config = dict(
    activation='gelu',
    rope_base=500000.0,
    init_std_down=0.0,
    beta1=0.9,
)
Each number is 200 + 40 x the weight over the matrix's rms, rounded and kept within 0 to 999. Layers, rows and columns count from 0.

# layer 2 attention output (transposed), 768x768, rms 0.0189, rows 41,105,169,233,424,488,552,616,680,744, columns 256-383
242,252,198,211,243,252,190,177,205,190,207,196,187,218,184,218,204,267,204,222,131,180,186,206,213,181,182,194,209,193,157,179,259,238,212,186,222,216,201,202,186,184,203,220,184,228,171,263,215,294,225,144,233,168,172,202,156,247,221,196,169,204,172,193,175,224,218,252,249,114,245,183,241,207,207,225,158,168,228,181,192,206,199,243,226,147,133,177,256,171,167,192,242,204,157,260,212,186,198,155,208,209,238,221,245,201,223,173,133,208,233,220,182,201,251,233,188,163,210,143,226,220,208,237,256,213,201,186
275,309,250,186,81,144,194,224,155,183,186,190,154,233,225,240,206,214,189,174,203,180,239,230,247,180,237,197,189,92,201,267,181,200,199,168,267,145,139,125,240,158,191,241,219,128,198,216,200,169,208,178,166,219,200,153,241,211,244,152,207,218,120,246,236,173,149,185,203,222,169,235,222,184,198,154,157,166,224,209,203,236,110,237,193,214,202,155,143,84,218,209,171,169,251,215,165,199,204,216,122,203,181,145,225,204,263,154,155,137,194,223,216,230,217,246,193,264,222,167,224,127,205,186,220,210,238,222
215,199,227,125,211,273,233,263,205,258,141,143,169,238,156,274,214,211,234,224,142,225,163,194,154,245,215,188,210,255,166,235,250,226,156,134,226,194,106,207,191,204,237,265,185,104,284,186,243,188,270,232,258,161,181,212,187,250,205,136,153,264,215,204,237,186,238,191,209,180,220,208,151,131,125,227,155,232,246,204,192,199,246,223,310,189,217,251,219,145,251,194,170,180,227,127,220,160,112,131,134,263,257,195,130,206,177,214,101,233,181,293,134,160,234,179,170,214,254,156,232,240,156,211,158,185,144,131
208,272,259,138,161,256,222,159,221,205,186,195,240,199,192,247,191,190,219,193,184,196,179,182,218,160,182,150,125,219,244,194,230,153,79,251,218,182,198,194,179,244,249,259,150,84,178,230,185,142,219,258,209,168,197,212,182,197,144,194,204,230,198,254,244,226,161,166,242,218,222,160,201,164,251,204,242,138,200,208,181,228,174,158,226,147,204,248,204,252,195,206,87,213,252,223,236,173,211,170,171,213,207,236,217,230,187,225,238,232,229,264,229,157,173,199,157,216,248,185,236,181,143,158,153,180,289,168
232,231,207,69,149,176,273,209,187,135,151,231,247,190,218,162,235,125,200,175,308,202,202,177,255,218,166,145,216,190,188,223,271,160,193,212,230,193,265,242,165,178,222,210,158,192,185,156,220,225,224,209,152,169,156,224,168,162,180,167,197,218,210,204,225,179,202,226,205,220,167,160,164,195,308,189,233,217,233,172,195,176,193,269,231,258,169,167,229,219,149,175,228,216,184,182,208,188,184,181,180,175,221,173,204,219,195,196,171,184,177,225,250,266,198,148,136,215,216,262,187,135,260,209,196,132,184,198
205,123,212,25,131,196,124,235,295,167,187,276,207,230,234,225,198,147,155,224,261,230,168,195,289,180,222,211,273,212,122,281,252,193,175,213,284,266,203,228,205,222,265,177,134,141,185,170,220,184,212,161,133,194,287,192,133,97,175,227,126,174,154,162,201,210,203,289,283,177,261,234,158,154,184,200,285,180,294,229,172,108,196,200,226,218,122,199,269,132,210,235,213,196,166,162,148,156,226,190,136,95,224,101,211,250,152,142,186,135,164,246,235,234,210,141,209,215,219,225,287,182,159,246,109,177,171,128
199,191,263,183,177,199,201,222,183,177,210,249,204,233,166,279,225,187,233,227,165,170,186,242,211,180,221,141,185,175,192,224,179,216,162,233,149,224,185,229,203,170,215,222,226,163,167,151,214,166,204,156,245,174,250,220,289,234,198,119,147,242,217,190,242,133,224,138,226,244,181,230,193,244,274,221,169,174,222,198,220,165,162,162,131,224,143,262,223,201,199,178,225,152,192,95,209,215,160,227,168,167,219,196,194,148,256,159,170,179,177,148,165,172,163,162,198,223,199,182,217,181,188,165,128,228,186,271
113,151,132,259,215,216,138,182,149,254,229,188,223,206,193,218,270,254,268,196,157,222,265,171,208,191,121,246,194,189,173,152,204,121,329,121,168,197,250,215,214,180,129,269,162,191,214,236,210,221,183,168,209,202,184,288,135,229,219,207,168,190,240,214,162,199,217,191,168,200,193,154,180,316,226,174,182,237,205,210,243,271,235,249,224,235,165,215,212,213,260,171,246,164,185,271,234,237,249,189,201,213,238,148,104,245,213,225,219,184,145,229,169,202,203,175,186,143,154,214,153,250,294,247,258,240,212,191
211,226,146,268,156,197,140,196,170,201,228,211,157,186,175,132,198,207,256,268,178,278,225,153,226,260,152,259,243,211,216,204,201,229,230,189,234,187,161,164,214,122,179,176,204,189,180,228,186,146,197,129,211,173,184,201,170,273,205,253,231,225,167,186,204,238,175,227,205,232,144,227,249,255,160,210,205,163,201,237,220,221,155,204,241,205,204,184,198,165,263,236,209,223,225,251,163,189,169,187,210,173,247,166,217,205,210,227,196,239,164,202,171,164,245,174,213,195,95,199,101,172,218,184,243,243,219,228
184,157,286,204,250,191,149,205,145,241,165,180,183,288,243,230,208,209,233,192,212,163,165,204,206,223,154,214,226,171,185,216,210,110,263,177,183,192,189,209,257,191,232,164,244,143,216,244,172,219,268,226,252,203,204,176,264,227,225,220,146,172,180,150,191,208,174,236,136,170,169,244,144,193,269,243,175,237,138,199,246,188,180,192,170,221,209,149,246,155,123,148,152,173,117,239,137,222,209,194,230,171,224,199,167,234,189,287,212,159,192,155,239,207,213,170,155,233,173,216,180,198,276,224,221,248,229,210
# layer 2 attention value, 64x768, rms 0.0194, rows 41, columns 256-383
172,194,251,189,189,142,210,206,187,173,285,122,234,154,217,208,167,235,199,192,239,208,203,200,157,171,209,247,169,239,200,232,185,214,154,223,199,170,185,155,168,247,185,211,299,201,162,174,127,202,147,201,249,174,136,118,255,138,218,272,163,185,273,152,239,192,189,238,144,187,167,205,211,177,197,183,181,240,176,195,212,235,237,117,215,228,173,237,225,254,201,226,199,196,180,164,146,232,197,176,220,196,118,278,140,163,212,220,233,206,186,228,168,222,204,193,224,177,210,227,192,146,182,161,201,219,227,215